{"n_layer": 26, "d_model": 256, "n_head": 3, "n_kv_head": 3, "head_dim": 128, "d_mlp": 1024, "vocab_size": 1024, "activation": "gelu", "norm": "layernorm", "norm_place": "pre", "norm_eps": 1e-06, "positions": "rope", "rope_base": 4220.0, "rope_fraction": 0.25, "qk_norm": false, "attn_scale": 0.0884, "bias": "all", "tie_embeddings": false, "parallel_block": true, "init": "normal", "init_std_qkv": 0.0352, "init_std_o": 0.00399, "init_std_up": 0.0352, "init_std_down": 0.00244, "optimizer": "adam_atan2", "lr": 0.00134, "beta1": 0.9, "beta2": 0.95, "weight_decay": 0.097, "lr_head": 0.00887, "grad_clip": 1.0, "warmup_steps": 236, "schedule": "wsd", "decay_fraction": 0.684, "decay_shape": "linear", "final_lr_fraction": 0.02, "batch_tokens": 131072, "seq_len": 512, "doc_mask": false, "train_tokens": 925300000, "steps": 7060, "dataset": "wikipedia_en"}
Each number is 500 + 25 x the weight over its row's rms, rounded and kept within 0 to 999. Layers, rows and columns count from 0. Numbers have three digits each. The size before them is the row's rms in percent of the matrix's.

# layer 6 attention query, 384x256, rms 0.076, rows 0-127, columns 224-255
101:541449529527494499542556507506514502473483503493515507481484503516520511505554466505495469495485
112:438526514483465464475483499475487506482463533476542494498491526533486470512531506490532515555526
116:520501523513534524518478479484493497480452487514427499510471521478493562500505481501480471458499
109:559495475439487488469459488497490484478454494456507508478471517501501536497494475511526529495507
091:529509491430490487494491505489463491490537526495511488518516557514487493517493500517501492490498
123:482483500552486502488464503550504513517522496529515496441500458497495476498505531537479484527495
132:533479495499550494508494549463489477453487504460492511532499517487469534511475524519547538470516
101:488519517459498468456522510486530535519510484496518494505506517489504483496535470521520460498522
118:467540471482498484489515523487498519524493505500481537499520516506524497504495472482493472477490
105:545477487449509459475537518559487491480498525439535512510529528541515489513468469484523524500461
100:539519469460496445487538510536501485490496534493503533532519510513525485530476464469509494504471
106:513481528535490491530487435519524489476514527514537462492493489516475481478505547474459512540508
102:510485480478506491497517526544508459480511548471472558533517527521476507504465514476513476500490
108:463462492549479510516497493524494501478499483543527465480485494527479494491524539512449506518509
108:525502493491518509496455484476459457488483520531496493512488472487501497464506529471481515509491
107:501502548492502515546501525531523492468496550480484505537508477503483494465472487485533485535520
124:494489545525523500489473493472476506498504430490508475479484527466526469511527496516498525510474
085:536493497465529531515478521477477451523505535497479509509523477509534493481496503473512507528483
089:526428534543520491499456523490485476449487499514527466521482454477498538466506537504471502503493
108:469505530531503505503467475491509545515483475534510452478482478479495482509543498497482505489513
081:501478549544498503493503461510486524491466475487532469480480489488483525520543492498456510496505
131:474511493469498498494482465488508531568512476475498481487487508511488474488529490500511510475535
081:497531527455514503521476481474511496508515465477497494497503550489502492508525475437492525514510
114:509525471465476495497537514508515488501523527470492517511505511531494501510453482519527499478502
089:468495481464523535508507564476501514528485447472517559472497492529526505504473505497522537481500
095:503538456504411506455530500544514467536490532513505521520547486494489484512504478508510476466486
089:513459543494485497498514513522497515529494478519474494494526471473484507504506473528485497462489
090:523485495501492484521539482541483502487509463503523452516514525497494534484490512506472493516503
083:525453495516475489470468530483536434467484516505509513513473520488482503545498506505507487482486
088:513512515475512525570501530494500507467494476520436500498496514489514521511497495551487447490478
086:502519423473524520508517492521501474443521520466534497530509494459495498531487441478463505537533
086:474497443485472516493540517461470486524538487496506511515497483523485475493474497510458498512479
097:473476512504496494509525522508525522499467502495486503501499500529494496506484516535489570529504
081:504538472485493538501506498495473481513425513490514503513554497519509515488484541503537463501524
083:494480442453478491479522477526498497491512502563553510497530529484457461493490506487500489504510
081:547505523505486489458486515512504493492462520498534542511509564510459477485487485477509525486508
084:523462495497504488472527487525506474507513494486500500537519490442471538495497500495481482465497
078:480430495533484500540490488503496510530532491532464528485503488556503493476504477516509496509513
096:511491479551474461449501478551533524514510525510487514491491504520501495501517530519534498437510
084:480504538477532484470483527515519517500532467524505505479492507458518527469491540474534487520524
088:534495524500501479484527469488504525470470484524540575512511544527448497527496507507503502520505
084:504543504513475521529526524530492482547501522505536502509519504510486502487498525517525492524477
076:509511497507470508474453465527491514490457506490498483490488516516477502493488535474493546497532
086:486513511509520484496516485523487487474539483501495509553508558515520517506461548476531499529541
089:477490539490543488546509495481557498470478523494489518477506497471498475490487505517528544549527
084:466489483507495493545549495494483513490492497469526482477477490547506505520512488474450499541486
083:479511512542530519495509482444489489482465474485533475480466492531524487507530493483473546516494
087:494499492491507476516514462521478543521506480526477466493521487503505476518471494520534519493516
090:448508507480486488519511530533537519498506500512521503483505551465487470531512541493493486524493
082:508440478531488512558497509528510490497472533470522531517496529518513503511462456513531524547463
092:515501555539488510561458474503498489494526469513496456513497519506451481522516463513476514514513
093:453500505514485509440502525543446527517493532486514466499542508512502511516516543464521540497527
090:488483444526488469500480460499489463472516489528524505504478529498514444542555476460493538509491
085:534545486481480477501487506481509484519492512545487484485548463501511462486492501455551504496540
086:501474518496493470528490478465535474518532484513474483519514441520532529491497486490548471464486
078:492492481550491462476507481514502527487507506528471512499466475502502510493518512530522533491529
087:532453487501491490462472519462539490484487535491497553509472528476510514494536477484531504451522
080:567504473498517527458493536501543513509486532505494515500513458525527503474476503468518488474462
081:477533475458552508533528516481482486550478484495524510519540484481513531467479498485537465506460
083:472503502517527497508484473443485503502527492507526475517485500546511456493487507438492484506472
075:478500449507496507496514484503468528496479498479517451501514486498495533515479499474498485521475
084:503498535527527482437530505565508506476469502523518476513531514510487516519491490533498514514496
090:474453541492474487492504538509458485532519509508503477484502476525486475478511534511513477511517
080:506509481489503506519500531526490522485521513509473492520514530491486459528481519504444509526527
087:497502477487482479495494477481493510564487482540461494486529444524513447480522510510515505471523
093:521534501450522522511506542497515469529500481501497534573521464492497550456466525488487463489504
082:502477527513505502475515470489507520431473496491514475481519538509492505549510499522485517476503
087:549528508487477486511495501499522505502480503526520457510536480478516490513507477451496517519481
079:542477512519499460505485465498524514484480518545492481492501503499468486491528466491557544484528
081:503452475504468485488496531517559502532544473549505493526499450509530524514512506520491484473485
088:495515462466540516489523529455450471529530508517483495546485493499514509495514500493506443507475
089:520530487486503518485511519489496494513460513509503525501515534493484515499503491533519482531502
083:505532540485525515488491521522535503518493540488480517554493542451476469553474479518484503482495
080:457544539529475493459517522564513508493536488499506493505496535503450501544481541500480465520521
082:502537502506499521530510480511488519477500472477490483508484586486489520494466513537445489514508
083:510507462489499508471493529528498517516511469494470500473515465476507423486481502489478512485527
076:510534550467512526505503529515489465499476469568521503497525518497527517515530488475476490461484
090:553488501476504457509465499496526483479531502504489473539486481477519514483504508499519480503547
087:495464542509506492526468534491523506525534521493520481522519455512519484527463466487509533513479
089:494520532478522522535511496476497486492470482487498505464527510495525454543483475512497527501474
085:469510498498484519458548508529502491484507526452500489526488532500464459499497515545472517507472
089:499528510447540508508522487443475490499486504468495521525483534498499510486513491490505491502513
070:533525535484471469539495490504504506508526515512495485500496527472429503523547457481487505467473
085:479467489518471475509496455433508534531502487536514501474508477530511489515531465464554523504509
084:503536484476467514537498518488482493570478521509504522510506493511508491475495474513509486512473
077:482497499540499468463464484495552498513556532482509507493506527478485481489478517470503541478512
092:502528470515460514450482480533493492478476471482489478482473524489508478513513456514487521463526
093:490489497525513463500532462465507516529521506529518482507483522502507528476502541499511535525521
090:549485514516458472503504485514520488469465520520511485490496499517483506507513479545515513515528
086:440468520547499471441506486507453550501492503498484517467510502528502498494508479569506512485539
085:435517474474526474504507494452466521496498533485525558510512537504517492518447506493523480479483
092:481503487526502487490515499507486478491530550460501521506478499498497442529486470525530496514463
093:479548477480541527486493538499522460508493491454505516489488535433527499496501502487497496470515
090:527501496535517496485489486505495503451493529498473493489486558479476500497551485507530502489557
081:532530514513505460487497471477544521459520520493504475468505543468473518502499511505506498490523
082:505483469550459466492542512509508513503473494500512525508516504546527501531461502496530511533495
083:483465502514477469479481474483519544493529525543507485513476499542489507497468485483485539491540
081:531513543494485506476472492496476469496497476515478508542494499527479509484491508496468508481502
087:491505508479482472492541468484478549514498484502490476461510468510491512475519488509486489520519
080:537487499527459441503500492538518525555521486501482469524514481491514529487490505516521472490445
083:509470468503533504473478494496502494519555514511478529487495475490545486492481492474517509433467
083:508490466521546500520509491489494489437488498484473454508481521495541521485489516479501504585527
088:522461502508504520506484520465472539491478510543507552486522490544519518509516518496457529502515
080:452458476482498479482508493459500499492498490497499467494483557533540502507470488471474525505467
085:495547497480511522460522507505522534525503476485497526488535519470535479491510518535532492459487
087:530499494501485507511501534511511494503505537515505504516484513503480478496488513514545466531515
090:460492540579463469475509445474509532520461514528504494459507503509492485516493479508511555498479
094:545470496514521489521465494492546486487518516477484511493462500491514489491478491486502507464451
081:466498480495494527477504516522534501520498469477518569481542514504537482535512478540503485472481
077:503480486506489497481542536540504478526499544507513520509501485538498499497501498526514478545519
084:500487492462508454490516441463482497460468497451482493478486536530439467482488463536489534498513
078:485524549497492503493483497492476484508500493542511533525521531465479475533505494458505507473492
081:530501538487502540507515518516528475504531498437491476484492491463472498459558486483465534462532
083:504505517554487489500457474486473515531463472533519462490508515514523489517539515511546528533553
086:460468467464479487520513520517472519502509478511494478497513459535518488476465510508517479505510
088:540507440515529493506466513507499492502474493496485514484494456485539518493525485471511510499483
073:494491495493488505484515480504508501517540506464445502531519473515503526519524514503494520460474
094:525453506511505515499475505525485479443483499524459490517495504496491453521502468532525539458506
080:499598519462511504496490508468504456471507519495484517530518494465483494485485541454462473469478
078:495432496519499511498477527506510508523535485480507555499500505534495518461505522528498479475516
086:528490518519483520504496492527478492473506526470520506543462523518471510499492504547474457483510
075:449503518497508517541538503473518479484504489525499481505512481521504471522492480572498497548500
083:507460483527491518477514521524526506501505471503477504512485507554486525485499513507492511523537
077:516492532527466529454495512545477498478473496524498510497493490498491484496499517499522516495505
085:512507534511506500440531518552553486500527508512527460484515493462498480523507523530541480459504
088:522478466494534507480498530491539478490517515476500505527506455473564504483467500524551478503481
088:490533522479477511514498513491501487485521466498493490545500523488497508559474484507486448495545
090:459512478465474504488519541513485531521532523510512498488504514496470502491478538478493459474523
# layer 6 attention key, 384x256, rms 0.0735, rows 0-127, columns 224-255
111:517526495511477498540457473528530489468501499523462507532516489538517492479470509475485475464463
105:502483485482532479454533556493512460529545468504489513470507481495508491503523514554520482520475
105:504499505499513475471524508508509490479494531504497535508446535544491520518540507496500542508520
120:490543539464486506484471471480542484509526542546517488470524510442485470500513489530490449487517
110:494507515501476532513496508471471542505499528479540514532474506480486472516467464490505501501506
108:494495468486481528522489513528489507493489521483480524530519509510577453506449493470510560481466
115:508508528482492528527496490488506493538536516557500474499514452455501506497494497522472424466458
127:522467500501516502508507489518457543486482507445482532507463509555510503498462509467480554472493
114:493497488535504516471540518498499508533492496494556474494505494528446480512527510540511477542506
105:459512532473511506516483500540484522503497521486450509501480491537497486500492501467509492511510
112:489497484503512500483475519515491520457491461463505547539465503519464506495478505473502513477551
102:492517513490500475502481500512526501480523509531493495475491487438498495518506511502512490483526
113:487490510503458507497494517554488516438526476496486519507504493493485499519483455492538499477523
101:529520496494484515521492513496511482515497518506478483494518483498553491499469539483475462486446
119:559512532466520489527484497519555466509494497494480475473480532432508478484491533555515503526487
101:472491528494463487504495506530526482489537490500508522478507476485477491519520483505520505530539
100:529491477521546510511531503488481503531445471449498493502498538523491537505515524494483521513481
121:526499511450512490503525520511519456509509513503500528487500497485487506488508481511552525539528
098:505557521474486457495493475505495520529500473489493473501514487478534501529514486510465477484504
113:515500476523514498487528505497512488529451511481496477487489527510479544492501509529492504546496
159:502507483543508506502495468495497512523449479485476455472469520503501521492498524536465504490480
089:553466466510537497502510509485494516543479495466490499486494527527514519460482513481522528516477
106:526456485500533481497521545487490500479476495456518528529510526543492511523479492477545551495488
078:494481503493439489493453495519487542450587517510503502494487510501473453524487493506543473480494
083:481520525495524518536559483541465473548509464498477523486510477531432519501456490464511510514472
088:485497508533516475459466510484518496523539502549527462479503527482516459528547457515472446496476
081:510471477518484508472511500543528494489505514468470496511480517494488509534524474480485534470532
095:445485471510490497507508499535497523510470526493506473485501538483486472514528479489524497514536
088:483499485498523497505504499513479483502520455495494468496508532435485512490474478495476470501518
090:483523504448481499522555481519491511484491500476489469519474481434488486506461456499519474553506
083:504524482500502538542510491502476545498438530481502516472503529495487480462470541515496485507512
086:487514520512505534512502502509485486529467516483514503512507419537457522516441510505513515520504
090:492543514474560505510504481482444532528473468471494514460495534539471530533499487468479541487519
082:521470495515457499478469499485559459491546501543483478526532531491573484496475476513503444531482
082:504493481528527499479486525484556501444491573508498468537512485505530473509488500464536498470478
083:482504492551497477517466536507500525502528476517491472526483520529491516495490549455487467454461
083:542444486512509509481480529504477524510491491500477486524478513482475522495505500496522467477516
077:499540489513542493474520467503474478511502521472532515478524481511485528518536512483479562499505
095:471570502507520477480503458519495453514518513518547485480534478508519473508518454458498504502500
082:472529494489473500503508503529404530538481492507457508557524530518424510509484524485506522508481
086:519516470459535485491490525502500547519447502494500495493524489537487491537452502474485496483495
080:463527524495432483512460502491527510485506543507485487477495510544483509543523485493486522512502
078:515496486521461510536577506491529488485544485508494484470489483484516507541503471502482465487526
086:491550528476460497487497488514495498472460520491535507493526504520499509510442507483514529505489
089:495493477497472481488469492509457486483505473463520536474512463513480539478455549517499513521463
082:502451484504484468524528456495532497505478492524477431480492489527547477491516476479494519524504
085:515434503531501516546496518483514491498525467509485497466510513500489515509508549541475524526518
087:468522503481492519474505452514498483477444541485539510514518480533503471474563488476528540491520
086:514521483477568475502526489517474525519473516468522505516493508514470504506496465481498533504481
080:453552517483540505510488455431511548500478489463529496451496531527513513470503528478496513512534
089:482482512521505507516520483502510473499496545469499492447484514517526502519530523455494538530535
093:495521531486510520507449502492512495563514483509490514478494510482492495526551490461502490474482
087:472477515482504509490535512459519484472454493548521487511495497496492446484496525499520508511531
083:536475485510489493470461509478471498527540491550542537504484484514507483495505509512502464495481
084:464488505500484506488502492512460477531463505475534520518520528458478510488466527490525537526525
080:517517487492480513496526480482490488484546502526462479499499507472458480476498455541498458508505
086:507496466500506496451460525567497505511515496525539508506525501495496548494463521473521476488490
083:523509533519536501483464489453488477495503481492483525526507460519524531491482511494502462481511
082:477480505483522481493468482484482496517517463510506508498510487491501492508503517487516485553526
083:481474545500480539527520499515513465494482492507520500514536479478508497547528502485503517526505
075:508455511508509529520497522501515498492490458489458491463507529477526497479502462574519474556525
084:456490474495513500518499505505511530509526482503492514458523496482496468499521493541472495495540
091:490521517462458522492467505532509499498454503475471516488513512529471538522510490487458543451509
083:492506546486474510505534491496532491474492501505473489482498493528529509509512542507478498505484
087:504529481490526486468548475481509486524502535523566508520493469505521515490525483464505523477509
090:527514484517519513472488509515502528506554527495508476515466495499513573526465510468503436476490
086:533443512533487499490474522515532494503472474489462476502485509514511488486487454534538495524492
090:514526485525510438478531482529497496546473513512566497504459515504505465480490511505482496541491
080:483515510519538521497466489480468522484478507481534514501504474467499505514502527474456514455537
077:495468529505509495512525474526515483507516449472482449491514486504505506508474436511528471520548
088:477487516452476518513484501546476509480460520491515488527499456429460493510481489526488533526535
086:527493489482487474489480515504521543486495533498505511512496532483500483493479514546466438489492
083:491536539493493488506489499519502531484487491468521533503499495497527487510496517496485508497465
080:488513516470495515487468537493471550521502463520521493502505526529467492560529499490495496449518
081:499472484484491477509490498520543492488520502493481465488487509514515490489520504519543498536463
084:492508519500528473519510521514492483518505513514528536503492445521477487532516555514484523459536
075:505468500528521495504513532500535497517511509536495494510471564463515485548512515447472478514496
089:563482492485460534486495489548486479465472568503506492533491492455509528473480486476523482468529
088:502476560477494522560486485482503492511506501448471545492497481520494544465509505508496524530501
089:468448499502520497517553472472521503518468511499538477491501514518520490451508537517511526534510
084:493537520507494470493504482536503545509476514499545489483460484521445489516536487490506506470486
088:524474466474493505488448510511502560502505494467533503502470513483447490508471508487490513488483
071:532480491532503458452471524510495519493497512482497512495465519529539455543496467485518494477453
080:519475532497545542478503524446520492511452513512510488482541478501506516505480502510514570550528
082:509463507512485502484526511467561509471543505517478508493516505503564501497488479518502439520471
078:543539522524546525514526506498420467545504493471515529497515438511487528518495525466497519495466
089:500466495537459502464486492507550496505552498546486484515498525508518466490537513508522435512518
090:498537474466530528548495499495463506500489502482537495487520461516464540516510526461497541501483
089:514519487531514512486525480498558534494507543493498456489514496510553499492487439459507478504518
086:483513499482530522504539484471504486504519478511472522484533492488530504475532494497495519504522
084:509465504471532526505469493457493500500517459524536520533510487474540509443490508490535504466455
088:510511525489486521507497444495498509488462488486536538472535408539480527457526473510522546526472
092:486491462509492512461514512543453486541529479518512504506497508512431496469490523505495507557472
089:502540477505485494472502496533512489513512487491500485478476505489510492528496483474469479489434
079:495513463516496536529494534499488497509495469455500525532531468468478531492481503532506509500479
081:494525539488525461496496504483529510530473492505546460488541489519496490504507529530467498481521
081:509516509543461513514469510482532516442540461513530499495518479514519504511522531458481505434497
077:472512498492464466507487523530549530472511513487521482502497523504488490544463532534489497443487
086:526502493543493481460472515485521498504461527501504496510511512509521479515498492516512489456491
081:438548499447522498491504481483515499498468494496564477526521488511506520496523465502516503521484
083:482535536453509516520484523474455433527497493491481525510516495463509507467463517539488547458461
085:490475500473488516515503453519469485499495462494506504469492459480514496493489518498476485525529
087:534527530504521496502526496468526509512519445507495520512518467489509506508470463518463476476480
079:448483535501510495485463506531524486520470475480516477555529475475503480503488541489513513450517
089:469507499485502523479487517484537504514479537524496495529509529521492510529486523507535479492478
087:475555496510446521502470503503492539450431489486474510494509507514467541517473500497457553475516
091:515493461540542489509498487457540497498506518531508498478513444512486495492568491482520539521507
092:505527504483509467542513444513480484506494476467513509495484471520500505486469472479487515543477
085:485488519497522450456515489497520485555488528515491488502510502534520476495452467482532476537451
080:473567491508485522513491487485515567494495483483526524475485524500484519516512468493458476478537
084:451511507520501500513491482569507517514487500494505498519514499512492493491531519491499523469483
077:460497495491529431485518508491520511503506485498495515500504498491526471540469500509473474534493
080:542462442547514500481526527511485498489494539501516547491486486531530519474494544479511471446477
088:506520487539513534511525498492506498521565485517485497470508525493455498512563494492490493516526
084:483500496499469496478491455505493499501456508501517509525519460476477493483517472477521531461542
089:490535528494513528504505497499482442530506507520495484486518463471491478524489501476472472517489
076:522523528464538487501475501490438541540507502460528510492468498522462519514524498492532519515502
093:503479533501479518469490450532501479492517463488471469488502493502544477504500503473513504509479
078:526498498507485488500464515509482512506505482486523503528449514487512465503462490541502465501434
076:509525471477491436455541472508513442486526514483494492513538479531512468515492441491514522446471
084:499489518508432479486447467545571524434533512488454435500513522521525487499479472541516474500456
074:490495482458506488490496480507483492502435539473554486485470444500473517472504531513498560495520
083:505516504532468520527515477498526526501519483474514493466504518477455505527485469469497487507499
077:491537522519471490520519506538522541471506500503451510492497494497443494548498487518490538518515
086:463492496498479519517468501507480499536502517509502487490509528495509504476533492493518538494527
085:486527521484476515494486455503474520490469493477545514511526458496474563478469510502526515570553
084:530457514485497475473498510500515513517524493511533476508482524477514466487505508542528464510515
090:503491480500495474491473486490505538504502487511479490547519511477503520521518482479530499443476
# layer 6 attention value, 384x256, rms 0.053, rows 0-77, columns 224-255
089:504500517508475487479502511464484496472484488470498478544511531496499477506501489511502540508551
104:541517504479476478521423499487502528500486496516499461481469558496529463522460488538508455478486
092:512525519490469509483505510499522519496486477533454502496486514462515563481536496488480502542500
106:491508492464503549505502502511474498495516461447480501511513478501478475512499502523451506525514
107:551491520492495521517500514515478505503505472514488547500497565460486515525530513528519489471516
095:512480520494519486480524483506531467532502467510490487470513505542507533490553494503504487538489
087:494483487470507475521487512501482501498495483493520489480504551454550485492500527587495487431520
098:493487511476494526503506478546570481504508534498484522520521491522483526463511465458534495504499
106:523507498494497466521514537472438505476535501502486480517487476457541480521499460521511451500453
096:469469496501536516507509538457457502543482479441514451512505508454469517488529525521485470486520
101:479504489513492511531507517510415509522475497456531446509494469502494491505445516532466526565454
087:476498492528498464468512476502495511484497506550521511548480496517485509518480504498524514496459
091:447500512413495510443511526522456507514520479484453554435506508512475524513515457493470499553516
084:545515490464523545508479508513532480524543515491459519532526565505530519504493499518498463472487
092:512509506487474525567487499506493510505486534497464504466481496529531502509478492532470505480518
092:485528515544477521435540506512461534483486514521517508488502488533504545523494508501470486530496
095:466535533495511494522494487485469509502493505551502485531521478467521480528509507483452458520460
100:511513508489514522448510482427479465500514485457539515521499500443530512465522489448478506462564
101:459498515493502494481531506481511515488493456461507550522485490539491487498534508472529473475537
098:520453508473497535508508493508496467456520524517524485485510420492504503521491513492499515507487
091:498479485468515508450510523563525523485520438473459550458496521497503474490490522503488522531521
090:541553518458475484524506486474510508522496528504519448469528463438545524497496528493505464458499
092:505544521536466505464470478522484533516493478445474472514506500507447517488494532519494498527486
096:500439488478497537504515486498557517462484488464462495454506516481474543511515524545524492480474
086:521540531479510510498487501478500529491463539498507459474522469552470528480506494501507455496486
090:526476522498522527540471486517540508491500519492508512434511514470472494508445495530490512487489
089:480493453558501473520520521534508513503501452535515500499538500526493503465491456463486514491477
099:502534513485476465475491499496507496512511472483486459454486552454467486551504502523514426480504
099:512509493518508497523509510489514500492506501549505566461528457530484498496489484521492529486492
101:512482493531495460535462506485499469495471503515495472540518465543512496499504491460473479479506
094:531506533487503467488510489522551474476481514542495503492493464507512485487490545502475533494483
094:470475468493456482482522504467502493531481440496513508425490538546479503500501526514475496529496
096:503479472509504502461478519470452491517491524519528538482464506497539534485513505507484511514483
088:484514476465554531466486483521541530505533502471473519506476550498465496482518483460502497502508
086:534508512530501474530523445515454500511477509498507511516497458431461525486517510499496529449526
094:468506532530483512475469504513508477505487503558477469456512517496509493541505515561462514471469
089:524458494526519524500514498425470508474503478500499512501507482520451487522490511474521481538531
099:525534502456492495541458478483505520490523513506499485512500450447495506493454489519490433454483
091:493492493547487493512509478491519488494479536550504455515508552519488507475508517503526490481498
101:505485485504471450469515516504514543485505505474529533553476513407451512510490552500545467486514
098:484505475482503517477521506549476478495506488591529515462493542502515501493497530607497532493502
095:498511518478490519497478432547530489514512543480510471475489523502532482512471485519499495476475
091:504509496478516488470495486484483502519520481474488528500492490488481491506475470480478474516467
094:532499524497469496473528510540487528479500508478526509486493525514443500499505500500522477534549
094:479488489546524520500496503511462470495484483469531463577490478545472481473490493467509517505508
097:515471506471507478522489522506564513487517516488491471491508558492489504476510480492557489483501
094:524487491483532516518512478514506519494459495527482522537480496438493480477513497528475515450528
103:504494451454467512490519530539512511469496463473486511494486549445501482505498513470486567534537
097:517506551463491461460511493488532512508477518514516492462499516509509490520514502524490527542539
094:475528496470487483506486514536478488493506495526483511547483497515480495522528507479486456479497
096:509544504504522536507480493505531525510497516474522534545514493527494481501483531485476453505523
093:497492535523479470508511524473504485521534510510528484504509506489487499503517503498535456468473
098:504492513519492461522489510481540497465477491534520518505513480496466451472519519485504499493480
102:488500486525523470479510470468496483471515521526480480496479528516539526488510524522492446521471
084:501561486524512506505471477505500499506525516515506496550498474456488476513480500491500497497478
086:520497475467510467447507465521491455519480479469490482568488538456501519506488523476526476495539
096:432536454477486486494522473517467494482512520507514514477479472488474521503461487474460529521514
092:499525481479533496492483518485447508484498539500503534510519497526524513500512451501523517516499
089:522523479494505475510520475487525472478484530512532475542481490465500517482524502480486464452505
101:532498477496469540507486507547568516471508457528474466499515531450499480506471507494502477502467
097:502475525460512477486543500486538458483530496498487547524469487514493500475528508509513485484432
096:490544517559509486538494485466516504493525536553476486492519508469528480518469553496491472454550
098:484513498528523526498521510428492488488528500485480556486486449508572487479535473520512483489503
090:489479482506499458532486515496551498502498492500480472453522457492496482517504525517486517499497
094:505503514502523516531489495466486508516485499436486445513491524490524506506508523541499453496467
091:512485485557485461485490487501548506478483536490458509510488485474507472477495509519494511495511
100:557523494500512516560482524520501517479492492548502482498513474482480474497523474471489491480503
099:535476491538493471513525493526504513468487503477477445471472526507525512513468558519466519480505
093:480478520502502414487528512463585497459474500471492518503503485470506491497524485495519501495504
096:482475486481522483504525513506530528515471503479513461495517420479479502485512488472528499482513
099:464511497508489505501470458515510516515494526503475449525501538481468508495495526498508492508493
096:519474471561486516513489519502413520545467506482505489539494487525519535496528528525496492510472
088:476514549523532528518466519472535475469489532515522477473491490463543519505520510503479464502522
095:491508522491507476443504496495457522544516537475539532497501492425469482497465489518475467555539
093:496504517522496521493498498554506479488511540498477468507520482530462560499507498451556539518509
102:484514486507517496494487522522537520482508525439503466440516492533487498466480464524532510511557
086:494517491507474508517503483561538502497522484492522499473506514543498508503519509485482514472482
084:487482491488542465477518494473470515513514491487468501532500509472531469512503473555526457540519
# layer 6 attention output (transposed), 384x256, rms 0.0531, rows 0-76, columns 224-255
086:512539521504508499515514511500469517524501496477482486482507550504489524491520468519517477530480
101:449531521496538496484512463482463473485517493530499546499534459486455492517510508505480543528520
086:496470466488490462483503528518494476507483493486506521502549509541515445540500490489517507501493
099:518543463477538517505476497485504492538500546490488501514529512481519534454499464518551471504453
095:509500488500469511520500492500518495477514517491498470502497461522463484523463500507430529471507
091:531461482544444477537514525528519498471493540516535504512469493468450539494468489514513540472506
080:565509515464508528498499490511503506482509516469483524476485489496490483527447494489486536507512
096:478491487515463496487499508490463528496468450500510491484489511508496486533511489517446545497507
102:483531532536509520493471472529511509480513509444515502481483504493487474492495537506490479499499
091:553488487525502472489478482494506472503494511486462520498491496529489550499503527466540484490500
096:485506486471544498469502485496474462486548511523499487475530511506520509474532480483560460472480
083:490453525514520496487481502568517484533481497506448519491508481502511503526503457492513498511523
085:535507516498478508506523498470510527499460467524512498502498516521500518495503503462517523489489
076:488543471540470500529494468469455542484509480506520445467452459480483470505496481528444557523524
084:464529462491521473464528513471504518490499504462518514496521502500475502499487473493527513512465
082:504500493473494511551465505498516439499545478496477507515488483497502449483499483493487507503496
098:492534468485548520501486525498487472538522510506511487492482495505532533471509490489505513516485
094:472533511537468500547529505510495548516485531489453469509466490533488480512510473530462480546479
094:496447498475473514517485500495490484488450494538507493480527532514496530500457514471484486501532
093:521522458490491505546494503503477524521512490511490495471452499498503525445489503524478517513489
083:519499494520509492503500520451499478504502485478535434504504522509523503476492481476452502420505
086:511523508529492514464540497508489509479499513455488536544494482514485508476523497512495492545533
087:440427477458544486527531551519469451496452496534494520525504506494553514519495497478516513542479
098:492471494517507469481513526483511500507529505466487511508515537521504473515477487474515531475517
088:517478475488494517494520536491502503458488472510525534500490504491523528557542478494516549508456
086:515509461482431527510512478462501517527479488494477545470497488504527463482473500487528550497512
083:563472492450458496530467477509527502496461507511512534535477511481496469500498523488505509551518
095:520478514481525516534514510530494500485460507486509562563503452527519503494464555488489532497540
093:511450514526520467477494485537492523490463478495472462542489521509476500500505463502527494517505
097:539469545469515498489512476545492536507500519523477502475510505499499543510547494514571506536476
089:511448458517499475494489531503483485516494484499508478507498515510505500525458487511522502501532
090:477512497506554513491516495507485514499493531504505517546529483498516522474495514461580482487530
091:527542527481502519549512468496512540498497545473500523506520467488458478534524522495547445497540
082:499445455484478486511533499497468471536505487519534497500500522516504529522485517482465537456541
076:505519504486468543467470503487507477478495511503537470481516494522521448504466469537490465508474
085:503533453432520511542506502521481504510518469515502488507484523487486546478492479493531518522514
082:488506498513481504506513498490548479500548480507492485489523545483503525514498508475484516476476
089:446494502526546504489527495490477500534494476541493536531470498462500490497555542476476525538475
090:459520488462457530499490514512477528534509494483516492510474468494538547489482507530454578515520
096:471474539512520501514512504507457484516477464538482479482513469539514502514534491479475484516524
092:500494556508498476506497532443512527520527487479484493505515477551480476500440520427521461476512
089:468469501487507503498503535451484512529467484521528513508540487529466535504508542511473507477553
081:508475550514510503518511478504511530518489522535502494527527492483513495484497511519530543533528
094:479468461464531513506463507506513475517467500495480515526489508518542526507457499525483546474476
086:542510494523480484521465517509511507512477497518464503479489534478501523503496478514505457504482
088:512472488521497518482497496467470515492473492494540526485457516491485495549498540506478529483511
086:528469522494517497461464492497489482524478495491495486504517507531475521547439493508563510543470
100:489499534542511450464506486437502493527479500475485511467504499546512474500494534495508479484497
092:482523459540499510513534489469492460514497461506466518528512493545470484486465497495487503474466
087:515555522452526486488495495505504524523497490502499478490513469482524491519474467520492500537488
090:470486532529502490504509513497467482442517450515477476520483460519469531496518508491477525495509
086:488523496496499516507494481518503507479499506535469517532433484489463490488476507529444538538555
088:433465514483472505469495490485510491547478461499494487483518511509548499525469488500544486527512
101:521459530521454520513499519539487511449495519489526468502508495449441511524501489503494562481535
086:487481516499495524523486492510512488493497482514514505458480502471520487490502483519481526514523
079:541517550542522487480501516477466509473534510521514480473515435543473473556541519500465498513478
087:530496541480536517540463478482512509528470477472481505522542455501566498471521511516526493506466
089:532456514532498487510466498482527494500524502465509506505506507483475476507480552525474498501464
079:467537539578493489516468501531516507520540493459471492497496481481516483502496495485473519543486
098:446514519480528495518482537481468454547518469468510521473452525502544494470483528500464569513524
094:471491458553483503474486529501502535456468492520528493489513473495537495522503506480546548491521
091:499484565505468477489507521512505551456489461492470483508482479548460517505551476477469498538489
095:510542539528475471527480507527521512499496543471494469527536479475495525490535489476487472531498
089:560497519491499474474534468522486504469529554504513501494505550501523475539471481493512465494511
083:491498517504487509501444535504485478487508532481502554477510440513477525466487522486547508529546
093:496497559517495470524524499521509530501498509477545518518514516490509501538518490472524469473492
096:447529526541480439477504518489525495495525473503468516503473480513477490513510502498467510521456
104:480486481484502502477500531512513492498553518455491512510532494518517472505495481493550510477523
083:511510499527495513506487500550474525535501522502505516519500544530537492484491487510485496492500
089:519540481473468553494511439483511464497522492511526542525499537501548468514507493482497496490482
100:491484502480529521444518487488490453500480493470498583509524475499528477519539500468488524475491
088:495500513489526462524452482505503473429546510521483483486495468493471495531480496516546483492490
078:485532437520463462492520498447506494522546487483474529509516459558468470475501502505505521489504
087:523511484453476519536499485485486479468476485524485501508496514548508480500485503492501473494487
086:496471519493505476467509510507493521477483467511488506495471525503486485498536487527517525528483
098:522463478491441497539489512488503522495484461505503537524482550497490514518505556491477493466453
074:482459469475487473511501545488488458460490504516469519519486494490485502464483511491498538505486